From a checkpoint of a small transformer trained on Wikipedia: a variant of SOAP for these matrices, 2726 steps.
Each number is 128 + 32 x the weight over the matrix's rms, rounded and kept within 0 to 255. Layers, rows and columns count from 0.

# layer 7 MLP down (transposed), 1024x256, rms 0.0791, rows 169-221, columns 0-63
[[141 114 164 137 142 134  64  79 137  94 141 179 179 136 184  92 163 102  68 142 145 169 124 149 139 113 170 106 137 132 143  85  80 134 124 118 137  88 165  42 138 176 154 149 138 140 140 139 128 149 152  52 161 176 125 164 150 194 135  99 169 109 138 201]
 [196  82 182 150 131 162 146 125 137  92  96 132 111 101 187 137 145 102 101 130 134 123 156 119 109 143 156  86 122 130  82 166  74 101 154 122 147 130 146 187 129 164 130 167 131 132 202  85 141 107 107 131  56  80 108 171 126 129 132 141 146 137 137 148]
 [ 87 134 145 119 129 129 159 109 101 154 103 122 142 129 173  90 104 134 119 132 111 118 158  90 163 114  90 145  82 157 155 128 168 166 166 137 145  97 108 169 108  65  94 130 193 152  95 174 140 127 132  80 170 127 127 149 165 154  79 157  52 127 151 149]
 [137 159 124 120 159 119 152 126 146 137 138  80 122 122  92  94 116 141 149 188 140 122  95 116 119 153 148 121 137 103  82 142 171 101 177 167 113  96 125 133  40 108 150 133  88 157  85 104  85 114 132 103 133  98 183 135 168 146 135 123 109  77 122 140]
 [116 162  63 103 163 150 120 160 125  87 111  91  97 101 105 135 127 211 137  59  76 198 123 104 117 122 108 177  68  68 167  43 152 125 209  43  91  41 152  98 156 136  80 136  49 125  93 145 112 113 185 163 162  85  81 138 170 114 100  96  97 152 133  98]
 [ 80 152  90  53 104  75 175 156 152 179 146  75 149 108 148 110 133 199 179 161 113 117 107 148  93 117 118 142 110 184 128 121  98 114 108 121 145 133  68 182 151  71 147 181 139 151 104 142 137  85  97 115  92 143 143 126 112  91 115 131  69  88 176 137]
 [111 110 191 114  89 136 131 114 161 162 180 153 108 118 126 124  99 127 118 141 116 198 143 225 103 106 105 124 120  78  99  77 159  94 143 139 113 124 135 116 148 136 151  89 148  71 124  57 117  52 186 141 102 131  57  78 203 178 159 133 131 187 226  81]
 [191 130 112 133 163 108  94 107 150 156 112 150 136 104 147 125 129 136 157 112 172 170 139 138 169  94 114 104 135  69 142 156 128 144 107 114 112  95 142 139  87 142  60 136 132 143  93 115 104 154 109  86 159 158 108 100 105 103 154  85  98 195  74 109]
 [118 118 143 125 131 114  96 205 156 142 148  75 178 172 132 189 141 145 136 137  95 142 141 191 113 117 141 169 146 115 151 126 102  91 126 115 110 125 126 119 148  82 113 120 178  82 171 121 118 104 107 131 119 110 142 153  77 134 138 143 132  99 128  85]
 [146  83  85 136 141  93 192 139 110  61 138  98  90 143 162 178 133 133  82 131 124  97 166 158 146 103 139 111 119 122 177 118 130 146 115 134  93 137 107 185  86 146 141 154 148 124 168 132 186 112 153 148 162 137 175 186 131 111 100 115  87 184 168 109]
 [145 115 142 119  76 161 141 159 118 129 150 162 132 134 134 115 182 114 123 123  99 122 137 117 118 154 105 148 132 116 162 121 160 155 167 130 110 145 126  85 139 103 166 126  96  91 123 123 100 123 130 125 106 111 140 139 116 151 153 129 121   0 139 112]
 [194  66 140 122 126 125 141 104 153  72 184 123 124 141 183 185 114 149 136 145 121 132 163 110 116 117  77 146 169 148 109 142 162 118  90 207 119  72 117 106 156 172 155 183 123  99  71  79 145 136 127 128 150 128 126 180 103 139 134 170  91 127 145 132]
 [161 147  74 130 107 113 131  86 192 111 119  62 143 116 110 147 163 126 119 142 203  73 148 138 113 184 127  95  97 168 124 106 154 152 145  88  94  84  96  91 123 100 106 113 103 110  99 101 107  41 103 134 124  80  85 112 127  76 116 133 115 151 100 133]
 [154 167 145 111 133  82 114  96  93  98 139 103 168 119 143  74 144  86 182 145 191 123 124  76 117  94  95  99 160 135 104 125 137 178  98 146 198 137 118 200 150  93 160  72  69 125 171 113 118 161 127 179 156  99 137 117 128 156 141 119 174 108  87 139]
 [183 148 110 122 160 128 181 172 102 122 160 151 158  89 125  93 148  82 156 126 138 110 122 131 114 162 139 205 151  97 132  94  78 153 101  35 104 114 112 120 132  82 148  72 127 174 129 156  96  73  91  97  81 102  94  64 130 110  69 139  81  22 137  41]
 [117 111 132  84 156 118 137 161 130 119 190 145 149 138 145 130 122 186 103 123 138 121 118  96 130  90 128 158 117 136 140  96 117 126 125 145  82  56 105 223  98 151 127  92 107 126 190  93 162 154 112 151 141 163  81 116  79  89 107 163 142 142 139 164]
 [108 160 157 116  84 104 149 103  84 146 167 170  72 153  96 141 110 164 154 127 173  49 107 115 109 115 110  30 102 106  95 130 139 132 150 161 132 125 114 153 119 112 100 148 106 103 113 197 100 118 148  78 116 101 146 128 129 138 122 128  92 156 119 146]
 [181  76 165 137 116 122 107 101 180  77  91  86 132 122 114  91 138 117 173 113 121 139 115 140  92 115 108 127 157  90  83 143 105 136 148  94 147 114 149 138 130 105  93 155 156  97 150 120 122 111 141 125 142 140 184 122  89 156 104 151 177 171  88 117]
 [126 152 166 150 175  90 112 138 121 141 125 155 135  84 140 228 128 140 147  85 107 140 117 154 129 154 161 132 148 149  75 155 149 121  77 150 151  88 100 123 146 123 122  88 166 108  96 112 121 180 106 110 135 111  98 138 166  75 158 129 104 145 131 106]
 [ 80 148 111 130 112  82 187 137 112  85 172 114 193 125 118 129 125  88 128 130 171  92  94  97 196 139 111 133 111  85 163 164  98 122  77 143 106 126 119  77 138  60 136 108 129  67  90 102 127 114 132 129 117  92 102 140 105  65 145 110 104 110  82 143]
 [142  66 119  89 108 193 159  84 138 128 200 138 112  97 108 127 170  88 106 132  78 171  89 178 139  85   0 104  71 157 160 149 100 155 172 137 138 194 156 160 168 122 133  76 140 102 110 211 132 128  84  67 146 108 133 115 117 168 124 113 170  98 135  90]
 [124  87 139 113 168 149 132 137  91 120 112 122 149 191 176 151 135 106 109 164 146 124 159  98 175 131 144 119 148 147 139 134 111 106  90 126 116 105 151 111 125 171 123 151 130 164 166  98 120 109  99 130 116 126 150 172 126 123 157  82 188  98 122 127]
 [151 102  76 138 139 152 120 174 129 139 134 125 129  86  95 102  91 115 127 137 116 197 117 136  93 133 125 154 135 134 122 184 116 107 224 160 180 157  99 107 114 142 179 141 120 130 133 128 154 106 121 156 124 108  84 142 145 121 113 172  99   0  81 138]
 [187 124 166 175 159 148 138 144 112 100  30 151 150  64 143 137 153 119 121 151 133 106 121 108 165 124  92 144 153  64 111 128 183  51 126 126 131 146 143  67 169 151 132 111  87 161 124  48 131 160  78  78 100 149 155 143 115 113 119 111 116 153 125  71]
 [131 136 170 168 145 150  90 136 128 128 128 172 152 153 129  93 142 143 100 100 155 155 139 160  98 151 187 144 169 151  91 140 120 148 190 153  84 154 123 161 164 121 113 197 141 133 150 160 132 102 173  78 143  35 129  92 144 144 124 109 155  93  78 160]
 [127 117  85 123 119  90 126 116 238 147 135 109 145  76  53 174  91 128 163 200  96 158  78  23 111 113 130 149  96  87 125 166 149 107  61 200  69 136  46 132 178 142 104 149 170 131 134  97 122  81  86 126 107 137 150 147  86  86  88 157 141 160 128 112]
 [146 112 194 122  94 187 178 102 168 151 168 121 172 138 121 120 142 129 105 138 129 148  83 127 173 150 195 110 104 105  63 148 121 175 147 145  74 134 189 115 114 123 170 136 138 128 114 133 134  93 184 120  67 128 147 136 104  77 118 132 100 151 114 104]
 [150 164 141  97 101 145  87  78 122 116  79  79 149 160 115 127 205  99  90 174 108 137 142 159 134 146  73 153  99 180 132 239  75 148 142 149 108 155 147 150 121 138  72 112 158 192 131 159 148  75 138 175 159 167 168 111 108 105 151  51 124 209 159 135]
 [114 122 140 135 126 119 103 138 128  81  68 135 167 128 176  85 158 165 132  66 219 122 110 113  92 155 148 111  65 209 132 123  88 133 138 127 170 150 111  89 142 138  92 119 125 100 172  73 152 188  88 118 135 196 149  51 106 136 167 119 149 134 104 177]
 [104 131 131  99  87  72 171 127 114 201  98 115  75 115 125 161 132 112 127 139 144 109 157 144 190 158 170 175  26 119 130 140 146  78 120  90 113 110 122 153 204 147 117 138 104 146 113 194 106  94 154 109 143 133 131 153 114 165  63  76 166 156 134  65]
 [116  94 138 206 173  72 165 147 162 127 136  79 170 160  96 144 148 140 113 169 167 139 188 102 126 108 146 122  90 138  96  85 112 129 182 146 118 113 126 151 144 107  78 121 145  91 153 155 174  75 147 118 110 132  98 150 150 135  84 137 198 186 182 137]
 [115 134 128 139 116 146 164 133 123 171 105  90 227 143 151 154 119  90 142  47 170 179 127 107 104  94 187  74 192  92 121  89  95 129  99  87  79  95 162 149 106  95 117 108 105 117 131 138 166  71 100  97 154 129 129 128 140 181 178 144 133 143 110 167]
 [151 120 158 121 132 110 133 177 187  92 102  83  58 139  81 107  74 153 107 118 100  92 141 134 122  86 170 104 142 105 173 133  94 143  80 155 131  77 105 196  66 136  82  98 119 133 169 118  63 161 123  67 112 185 122 106 144  96 159  72 186 153 163 130]
 [143  86 145  72 163 150 143 108 102 120  71 184 110 139 121 159 106 122 141  81 130 163 158  96 118  85 154  94 122 125  90 131 110 130 149 129 148  88 171 133 145 126 101 172 136 150 118 157 122 161 118 129 182  91 125 169 147 149  94 114 131  30 109 150]
 [ 75 130 105 233 153 155 142  95  57  87 191 179  87  76 124 150 140  91 129 145 108  90 182  90 103 147 153  73 139  51 149  83 137 129 100 185 111  71 110 255 120 121 123 120 183 132 155 108 109 109 134 106 102 181 148 139  67 202 137 127 117 188  86 124]
 [136  76 100 136 178 105 180 171 145 109  81 138 105 116  61 123 163 119 212 144 149 107  89 165  73 150 154 134 167 152 109 118 136 102  84 117 116 114 156 101 134 126 108 145 102 138 178 119 146 163  83 152 161 136 122 103 133 126 148 152 182 128 105  89]
 [146 174 128  98  76 127 166 121 107  86  71 108 159 145  97 123 119 152 152 115  71 170 153 103  90 129 122 153 131 114 141  93 110 151 115  88  85 131 147 146 152 158 127 129 132 143 111  74 117 136 109 141 100 121 134  75 129  48 143  73 125 140 113  80]
 [130  96 169  95 142 140 111 185 126 124 139 115 159 128 140  81 164 134 107 133 113 154 115  89 129 150 175 130 111 122 127 138 182 168 146 116 142 121 150 131 128 122  62 142 115 156 154 127 104 156 100 135  86 152 159 180 125  80 127 125 123   0 156 155]
 [152 129 192 167 137 119 165  98  97 105 103 117 160 126 149 191 183  96 127 149 143  88 108 182  77 122 147 115 108 119 112 114 135 114  98 135 159 110 155 109 152 105 197 143 171 126 147 130 126 202 158 116 101 142 155 109 105 132 171 137  46 150 116  88]
 [208 153 112 132 130 128 198 129 134 133 143 151 188 158 141  87  75 122  95 160 102 103 122 106 158 179 135 153  84 110 126 111 182  86  88 156 161  81 112 113 129 152 152  70 120 187  98 157 138 177 139 175 148 132 100 137 107 149  84  97 176 202  98  95]
 [ 88  97  83 114 191 144 141 123 106 135 121  99 159  65 115 132  78 130 150 140 154 113 117  93 119 156 145  92 108 128  76 122 138 146  95  73 112 162 152 145 140 120 139 199 147 158 111 145 144 176 155 123 131 106 181 101 139 144 127 106 154 162  91 114]
 [213  89 165 132 115 117 166  90 120  28 149 116 163 139 143 116 114 150  99 174 151 137 107 198  90 160 145 116 168 103 181 164 135 136 110 128 126 120 153 113 147 124 141  82 168 108 190 115 144 192 126  63 138  75 115 103 238 153 149  58 136 170 131 108]
 [142  73  91 107 139 131 141 186 112 140 150 145 123 131 180 129 134 142 158 131 128 141 137 106  93 181 102 153 112 174 173 152 180 129 143 108 144 175 179 149 170 135  66 117 126 128 190  73 122 111  91 144 122 142 224 109  96  87 127 114 101 150 121 125]
 [ 83  90 152 201 131 105 140  79 123 170  82  99 189 179 142  64 167 165 113 116 117 151 116  99  67 160 180 123 116 129  98 108 120 131 149  83 157 118 108 138 209 115 113 166 151 125 164 106 158  79 102 163  79  88  78 176 132  87 113 117 105  26  68 101]
 [121 133 129  99 144  97 167 121 143 126  92  96 155  84 109 136  68 132 137 131  92  97  96 123 105 115 144 112 177 123  94  74  60 169 119 117 111  55 154 133  67 175 164 174 134 169 157 134 101  87 131 164 100 120 174 102 132 115 157  94 120 137  69 174]
 [171 121 157 164 143 159 164 100 133 144 128 106 121 162 123 160 143 112 132 166 130  96 161 119  63 148 135 134 142 109 190 134 141 114 145 138 165 174 137 139 157 176  32 149 116  81  91  57 127 113  99 185 129 118 120  91 140 113 165 118 164 176  88  90]
 [161 126 108 188 125  76 124 152  92 165 126 128 176 183 181 120  74 158 119 131 131  67  71 140  78  55 110 151 134 168 135  94 127 143 145 146 154  91 124 164 140 169 131 101 229 118 141 130 131 128  95  94 121 129 154 139 185  70 124 123  83  94 136 101]
 [133 122 129 130  51 115 121  98 149 146 156 120 135 109  91 168  89 138 135  97 180  96  98 105 126 147 139  91  99 116 106 142 115 173  89 154 191 145  53  54 143 130 120  95 156  93 138 128 156 208 122 138 147 133 115 153 111  55 157 120  96 172 127 144]
 [137 150 151 146 144 161 163 130 115 186 117 181 130 115 164 114 130  98 104 140 114 156 137 156  97 103 161 151 112 168 153 115 143 151 118 130 140 196 102 169 160 109 135 113 107 133 175 149 148 103 110 112  87 142  73 155 158 155 113 132  56 176 104  78]
 [107 113 170  84  87 146 145 166 131 172 168 137 137  62 104 117 112 142 104 168 159 147 119 171 115 167  27 112  66  49 109 122 137  85  65 121 139 183 149  94 146  60 129 119 151 182 126 135 151 136 105 121 149 124 155  85  60  93 145 154  91 142 126  96]
 [133  85 165 176 105 178 152 159 109 169 126 154 129 118 140 157 140 111  84 182 124  68  95 154  82 189 154  68  92 155  98 146 155 103  85  66 107 102 136  97 168  81 134 122 176 149 165 146  80 186 150 125 169 155 126 121 126 140 121 138  88  86  91  82]
 [138 143 143 186 157 129 111 122 168 151 175 106 101 169 145 105 112 104 101 133  97 140 139 151 146 159  88 122 130  56  93 136 157 152 132 130 116 131 110 148 195 139 121 215 147  72 182  78 140  90 176 190 166 121 147 135 145 105 108 117 144 126  47 146]
 [100 112 102  82 135 126 117 160  84 172 141  90 150 125 115 115  81 131 143 126 147  89 109 182 123 108 150 147 114 142 122 147 111 153 169 120 141  80 133 116 159 111  89 103 149 142 126 123 103 166 147  90 113 159 169 160 104  64 153  88 152  95 148 145]]
# layer 7 MLP up, 1024x256, rms 0.0922, rows 170-221, columns 0-63
[[111 114 140 118 164 121 119 127 144 188 151 143  77 122  83 138 133 116 106 104 165 120 141  89  92 111 176 125 160 126 152 100 123 119 134 128 157 146  37  99 191 148 140 139 185 182 160 101 166 103  94  98 168 170 164 139  81  95 113 112 154 138 123 120]
 [105 107 118 142 139 126 130 113 130 140  86  95 133 150 102 113 174 105 172 109 127 175  85 122 123 119 109 140 148 124 124 105 114  60 178  57 136 115 126  97 149 153 114 150 123  83 128 143  84 112  92  77 114  88 147 119 107 138 114 155 172 130 158  76]
 [159 121 109 147 111 128 129 118  76  82 151 173 136 117 107  99  84 174 136 163  82 104 166 121 159 128  85 132  69 135 126 111 130 181 108  87 120 115 131  96 100 162 156 165 163 129 152  99  89 171  98 134 111 125 131 113 142 103 135 165 113 130  66 101]
 [120 182 111 137 122 129 121 110  87 136 174 120 114  89 144 140 121  92  88 126 175 134 152 106 198 102 154 151  46 117 166  99 115 173  92 163 116 138 140  98 104 148 140  77  94 102 106 203  90 151  77 130 100 143 180 119 148  86 140 164 107 106 144 128]
 [107  98  96 167 117 163 137 175 112 121  98  63 108 124 155 104 175 122  69  59 213  97 106 127 138 116 109 112  84 126  90 149 136 156 129  97  60  76 124  49  96 134 136 121  99 157  98 115  73 102 121 129  93  98 162 149 139 131 170 110 130  94 148 225]
 [ 84 172 112  77 150 123 199 131 170 209 104  96 123 197 103 143 108 117 122 119 159  84  49 135 176 118 149 154 149 160 132 154 122  86 128 140 108 112  88 142 141  85 121  88 157 113 136  90 180 142  89  77 148 198 161 140  79 181 133  92 165 133  77 144]
 [150  90 185 181 112  91 140 116 162  97  98 101 140 118  92  86  80 125 124 125 104 137 103 108 126 127 130 143 109  89 184  73  72 112 105 102  74 120  91 126 162  78 130  73 126 120 140 156 114 138 132 100  74  85 154 181 137 106 151 166  94  89 169  87]
 [ 79 148 165 145 132 106 156 113 133 112 131 155 157  79 156 127  68 106 116 138 159 114 114  97 128 154 128 140  91 128 179 143 139 135 145 130 182 101 157 139 123 135 159 120 138 132  94 196 114 160 124 156 159 163  76 104 178 139 130 125 145  98 148 115]
 [112 128 144 127 134  97 142 117  89  97  99 139  92 149  63 109  99 177 124 113 162  91  74 142 167 131 127 139 116 121 127 156 142 123 193  81 190 141 129 202 128 122 196  97 129 140 177  97 188 228 188 117 196  95 209 157  94 172  80  79 167 167 139 141]
 [154  72 108 122  80 128  95 185 115 121 154 112  89 138 148 146 126 147 125 137 126 101 114 109 136 136 159 142 204 127 147 171 131 106 173 148 103 123 183 126 135 177 163  93  86 205 182 124 103 143 101 126  76 161  99 101 146 106 111 139  89  94 151 137]
 [101 127 160 117 134 113  67 133 134  97 151 134 127 168 101 193 123 120 116 126 139 111  68 124 104 135 153 131  98 140  94 106 165 165 153  95  68 166 104  94  43 200 133 172 129 121 103 140 140 162 140 114 117 168  98 100 178 119 105 117  32 127 108 133]
 [116  88 129  77 119 106 109 104  97 146  78 130 126 156 113 183 116 137  91 145  89 167 115 101 180 128 131 103 120 108 128 117 114  87 103 123 204 190 144 123 167 165 101 111  80 110 157 115 159 106 110  96  67 132  89  81  98 137 216 140 182 132 161 168]
 [158 141 144  53 106  77 160 148  79 132 181 137 148 128 149 136 125 152 177 107 105  78 117 105 146 103 134 158 152 158  85 134 152 152 159 175 119 127 159 130 144 116 129 114 158 162 113 133 143 126 220  79 129 115 163 144 162 127 126 144  80 159  91 136]
 [152  85 154 144  86  88  78 123 153 120  77 172 138 140 164 134 130 139 124 125 137  90  80 166 170 100 152  81 127 138  75 151 183 106  72 140 108 179  97 131 107 159 132 147 136 109 140 116 141 137 182  78 129 129 129 129  89 144 132 138 102 145 158 132]
 [ 77 118 165 108 168  99 192 141 142 200  73 112 162 115  98 148 117 127 133  62 203 113 165 103 188 161  74 111 102 123 126 120  69  39 133 115  77 148 145 156 159 126 193 112 117 129  75  93 143 148 100 100 134  83 148  86 153  96  60 114 154 111  85 160]
 [128  95 152 124 145  93  99 178 141 110 113 118 154 140 144 100 139 117 100 172 114 124  76  90 113  81 162 148 122 139 155 171 122 172  99  56 140 160 135 129 150 112  90 194 117 132 137 143 138 129  79 154 111 149 157 118 138 133 109 120  61 120 137 132]
 [128 150 132  92 123 140 170 113 176 100 165 154 140 122 110  82 108 166 119 132 156 132 131  97 135 109 108 157 158 123 181  57 148 125  96 145 127 172 146 124 120 195 119 123 114 126 124 116 108 114 151 106 141 131 142  82 116 134 119  86 113  60  88 148]
 [130 129 144 140 158  86  79 186 124 157 126 181 151 128 122 133 123 131 164 125 155 128  96 154  99 101 102  85 113  94 123 103 194  63 110 125 139 133 177  97 132  95  98 164 139 161  97 127 157 120 158 114 159 129  60 114 154 110  90 148  98 101 151 117]
 [166 107 109 126 170 102 159  90 176 175 136  89  77 144 117 103  91 170 107 148 143 128 137 199 123 114 178 140 107 172  84  96 152 122 141 154 192  79 139 144 130 205 165 149  84 154 130 133  85 122  61 153 191 116 135 122 177 156 112 170 187 103 121 101]
 [ 67  98  92 142 185  98 121 133 171 103 109 117 157 101 113 165 189 163 131 150  99 130 155  94 112  95 146 140 103 109 182 109 116 203 202 152 119 126 142 121 109  77 160 113  93 110 130  53 147 180 133  85 168 112 141 107 153 133 101  70  76 118 143 180]
 [164 140 120  92 149 175  74 110 115 215 134 118 142 116  98 113 147 109 107 124 143 112 138  56  94 116 187 144 117 129  86 113  96 148 169  93 120 111 155 101 135 150 126 115 121 136 148 181 121 115 115 134 143 159  71 120 142 141 143 152 150 184  98 190]
 [141 141  92 120 124  95 209 125 183  74 118 127 155 169 152 157  99 174  71  88 136  84 112 129 107 144 185 143 124 139  97 150 109 110 170 104  86 117 139 114 171 116 150 138 151  68 137 140 143 112 125 100 139 147 124 127 110 145  16 192 131 101 101 155]
 [176 139 148 135 147 121 140 112 146 125 141 187 123 114  25 133 104 118 140 125 164 109 149  97  89 124 132 143 109 120  92 117 119 119  99 134 180 118 158 133 138 192 104 105 137 146 207 165 142 139 142  98 160 118 156 175  91 146 110  77 165 113  80  61]
 [120 113 105 147 104 132 161 154 108 124 172 152 122 121  76 144 165  98 153  91  77  99 139 137 100 133 124 188 173 134 142 167 151 160 161 141  90 115 142 127 166 169 169 176  75 102 134 121 106 186 121 146  69 194 142  80  89 142 140 136 123 111 144 128]
 [116 117 164 113 120 204 171  85  99 137 127  96 149 126 109 111 145 114 164 135 158 109 191 137 120 150 145 164 166 136 144 127 133  83 119  68  88 141 168 165 102  76 139 158 151 127 119 144 139 138 179  76 100 182 147 152 138 146 101 117 131 122 148 213]
 [188  97  76 129 122  98 135 149  97 168 112 114  61  87  90  94 127 168 198 133 135  93 148 231 122 164 132 111 101 166 184  90 177 160 162 137 132 112 110  97 102  99 118 130 127 148 161  90 129 171 110 118 149  72 105  66 122 161 156 116 134 141 167 106]
 [129 170 152  98 149 218 132 112 154 130 131  78 151 102  98  99 172 123 126 186 124  99  88 117 207 172 137 174 126  86 151 117 156  70 127 100 116 191  87 107 138 152 135 188 170 115 117 143 125 194 121  87 147 139 107 121 141 170 113 158 114 137  73 120]
 [140  59  95 151 120 111 157 157 138 173 153 119  97 119 146 171 107 155 142 116 150 203  63  84 155 115  84 129 119  77 142  84 144 125 119 161 183 131 120 115 132 171 153 112 128 123 160 139 145 223  94 121 128 118 116 133 114  72 119 174 132 157 151 109]
 [166 166 160 137 129 106 127 111 165  88 137  67 103 129 144  96 110 144 133  98  94 117 114  74 162  96 101 212 133 148 120 154 137 125 115 236 154 155 175 142 111 140 110  89  74 158 169  79  92 109 180 109 141  82 131 141 110 168 151 217 114 126 160 146]
 [136 180 140 155 146 125  43 106 129 112 116 157 116  94 135 168  93 175 125 100 120  90  96 123 148 143 132 162 107 132 155 126 142 121 169  63 135 156 133  82 160 122 127 183 172 175  81 109 148 163 153 146 128 138 149  88 130 122 106 169 146 112 141 130]
 [121 113 142 109 130 127 180 161 122 181 135 121 206 132 127  88  94 135 148 107 161 113 103  86 125 139 106  66 150 130 142 141 117 147 155 182 128 126 188 110  71  95 147 138 135 172 134 112 166  74 159  70  97 128 130  96 121  95 166 112 140 165 134 148]
 [ 68 122 128  98  69 184 125 151 172 130 157 135 109 107  99 138 102 122  93 119 131 146 138 187 142  82  89 112 115 132 100  84 134 118  98 157 120 103 151  98 141  97 167 124 177  82 126 136 154 118 104  51 129 162 123 102 152 219 162 115 137 121 178 176]
 [119 150  69  59 146 124  99 123 109 156 126 138 202 177 174  81 191 190  83  74 129 130 144 132 106 131 123 113  86 178 105 121 129 187 145 124  58 124 131 170 106 133 178 126 141 176 135 135 138 142 123 110 108 126 166 109 196 100 153 197 151  95  86 153]
 [160  87 148 130 117 146 160 111 184 120 135 127 186 229 165 110  82 183 121 132 121 141 162 145 172 198 128 112 159 110  96 129 162 178 118  46 199 123  75  91  94 155 126 146 180 164  95 125  70  48 136 111 157  97  86  96 113 107 133 103 106  97 133 148]
 [ 73 148 130 146 132 134 138  66 106 162  72 140 127 172 130 116  87 171 185 182  76 137 123 139 138 108 167 129  94  99 159 147 136 182 104 115 102 126 147 113 123 154 106  48 145 121  61 107 135  76 118 140 108 121 163  94 128 105 161 107 165 151 118  75]
 [125  78 122 172 157 118 155 107 127 147 116 115 193 153 130   0  83 113  76 151 172 140  96  86 144 109  98 128 118 167 147 117 103 162 175  97 165 143  94 122 150 111 161 121  95 168 154 188 169  68 118 142 113  77 155 110 172 121 107 115 136  90 127 121]
 [135 144 146 148 113 163 145 207 129 109 161 121  98 135 114 150 134 145 101 156 131 121 173 127  93 109 143 151  78 102 133 125 128 117 140 124 121 138 121 148  95  97 153 118 112 111 114 135 103 115 129 160 177 194 129 143 163 112 177 173  81  94 147 165]
 [ 81 140  95 173 121 118 153 180 133 138 135 135 163 168 206  84  39  92  62 146 143 115 187 124 126 121 145 163 171 106 124 194 157 118 149 100  75 132 103  93 120 203  85 128  72 129 155  69  74 119 139 109 132 128 137  66 165 176  87 108 138 113 146 102]
 [ 88  45 158 153 154 138 117 174 168 160 181 147 142  86 187 143 138 142 141 116 108 155  84 127 118 129 182  96 155 144 135 148 119 116 172 113 162 170 110 134 129 145 114 117 135 132 146 140 144 125 163  82  30 107 113 102 167 138  83 131 107 125 115 155]
 [162 133 121 144 102 106 153 120 164 124 136 126 108  66 156 113 103 126 124 150 107 115 156 138 127 140 126 100  94  97 103  96 121 140 104  98  66 164 138 162 126 213 128 147 116 134 136 190 166 104 211 159 207 119 119 123 164 134  93 108 135 114 152  76]
 [ 85  97 118 148 157 185 164 134  74 141 121 169 172 141 104 144 106 122 130 142 109 131 122 119  81 103 154  66 144  79 192 149 165 117 130 165 146 180 123 144 151  96 157  84 124  85 158 108 181 141 186 161 175 185 145 138 100 107 118 140  87 114 139 100]
 [ 83 104 148 179  88 177 151 110 145 134 134  95 251 113 132 119  85 157 160 101 159 118  93 126 129 109 153 140 107  82  68 154 145  94 100  86 129 121  74 130 109 100 158 124 140 126 129 147 118 132  78 122 122  97  57  97 157 124 114 137 134 133 113 128]
 [153 147 100 112 168 126 142 100 101 153  96 125 110  67 157 119  86  78 116 147 109 154 132  92  95 109 135  87 157  99 138 215  90 174 170 133 106 122 144 125 141 135 130  96 147 128 117  88 106 121 141 112 174 186 151 112 191 178  94 140  99 151 135  90]
 [120  95 142  83 111 129 193 118 106 116 118 145 126 154 139 130  73 140 166 116 161 140 136  93 133  99 108  66 116  75 108 123 108 142  75 111  52 160 130 121 122 173 132 179 125 113 142  97 131 104 184 143  85 167 159  95 210  93  82 146 176  98  83 166]
 [ 85  83 138 105 217 177 185 157 119 185 165 177 149 142 118 121 144 163 138 109 174 188  85  92 134 106  85 158  94 120 108 120 123 141 115 187 125 104 131 108 100 107  85 139 171 185 143  98 186 132 158 142 127 117 137  92 126 162  94 162 108 185 131 132]
 [171 115 167 106  83 172  98 141  98 152  81 121 117 144 128  85 134 107  94 111 207 138  71 132 178 134 138  46  69 125 104 155  67  57 131 131 146 108 175 173 117 106 106  89  55 109 121 129 141 159 147 160 170 136 104  73 120 127 147  69 174 154  92 160]
 [139 186 195 147 133 134 161 140 117 126 119 122 124 176  90 130 148 131 133 137 138 144  81 154 139 143 143 134 159 129 128 142 126  95 126 145 157 111  72 110  58 115  72 170  87 124 117 114 120 141 216 117 172 160 154 127 154 152 112 122 155 130 121 113]
 [ 74 143 124 179 150 141  86 112 110 105 173 129 182 122 112 132 164 125 161 105 104 140  63  95 156 132 122 205 127 162 161 135 125 160 128 104  98 122 190  50 172 155 106 178 171 128 124 209 192 182  90 222 180 143 114 135 114 183  93 126 132 141 116 143]
 [115  55  80 182 104  97 108 183 115 178 121 117 148  58 143  79 157 120 114  78 112 159 107 110  53 109  53 149 120 171 117  82 148 158 174 141 178 170 131 156 157 211 111 132 131 193 168 161 178  81  55 128 196 137 162 172  74 152 208 131 133  86 104 162]
 [112  98 145 152 123 133  76 110 170 176 166 111 143 158 112 121 156 113 133 118 114 128 153  58  96 108 157 139 141 160 162 185  87 121  86 131 135 106 170 109  85 131 162 143 134 164 126 129 122 123 135 120 141 156 187 123 179  59 145 176  99 112 144 160]
 [153 129 139 107 182 134 175 190  84 178 124 114 134  99 132 145  99  98 149 150 120 105 188 123 174 188 157 114  83 103 176 142 107 132 178 123  94 102 122 105 146 136 127  98  69 156 132 140 151 123 165  89 185 113  86 148  83 102 146 114  67  79 179 164]
 [ 91 183 146 191 137 168 124 147 139  82 115 118 153 114  99 109 154  99  80 145  98 138 150  67 102 117 144  76 123 121 117 127  81 101 127 133 109 142 164 128  83  99 124  91 120 132 149 135  68 126 110  86  89 146 133 137 182 152 108 113 109 101 142 163]]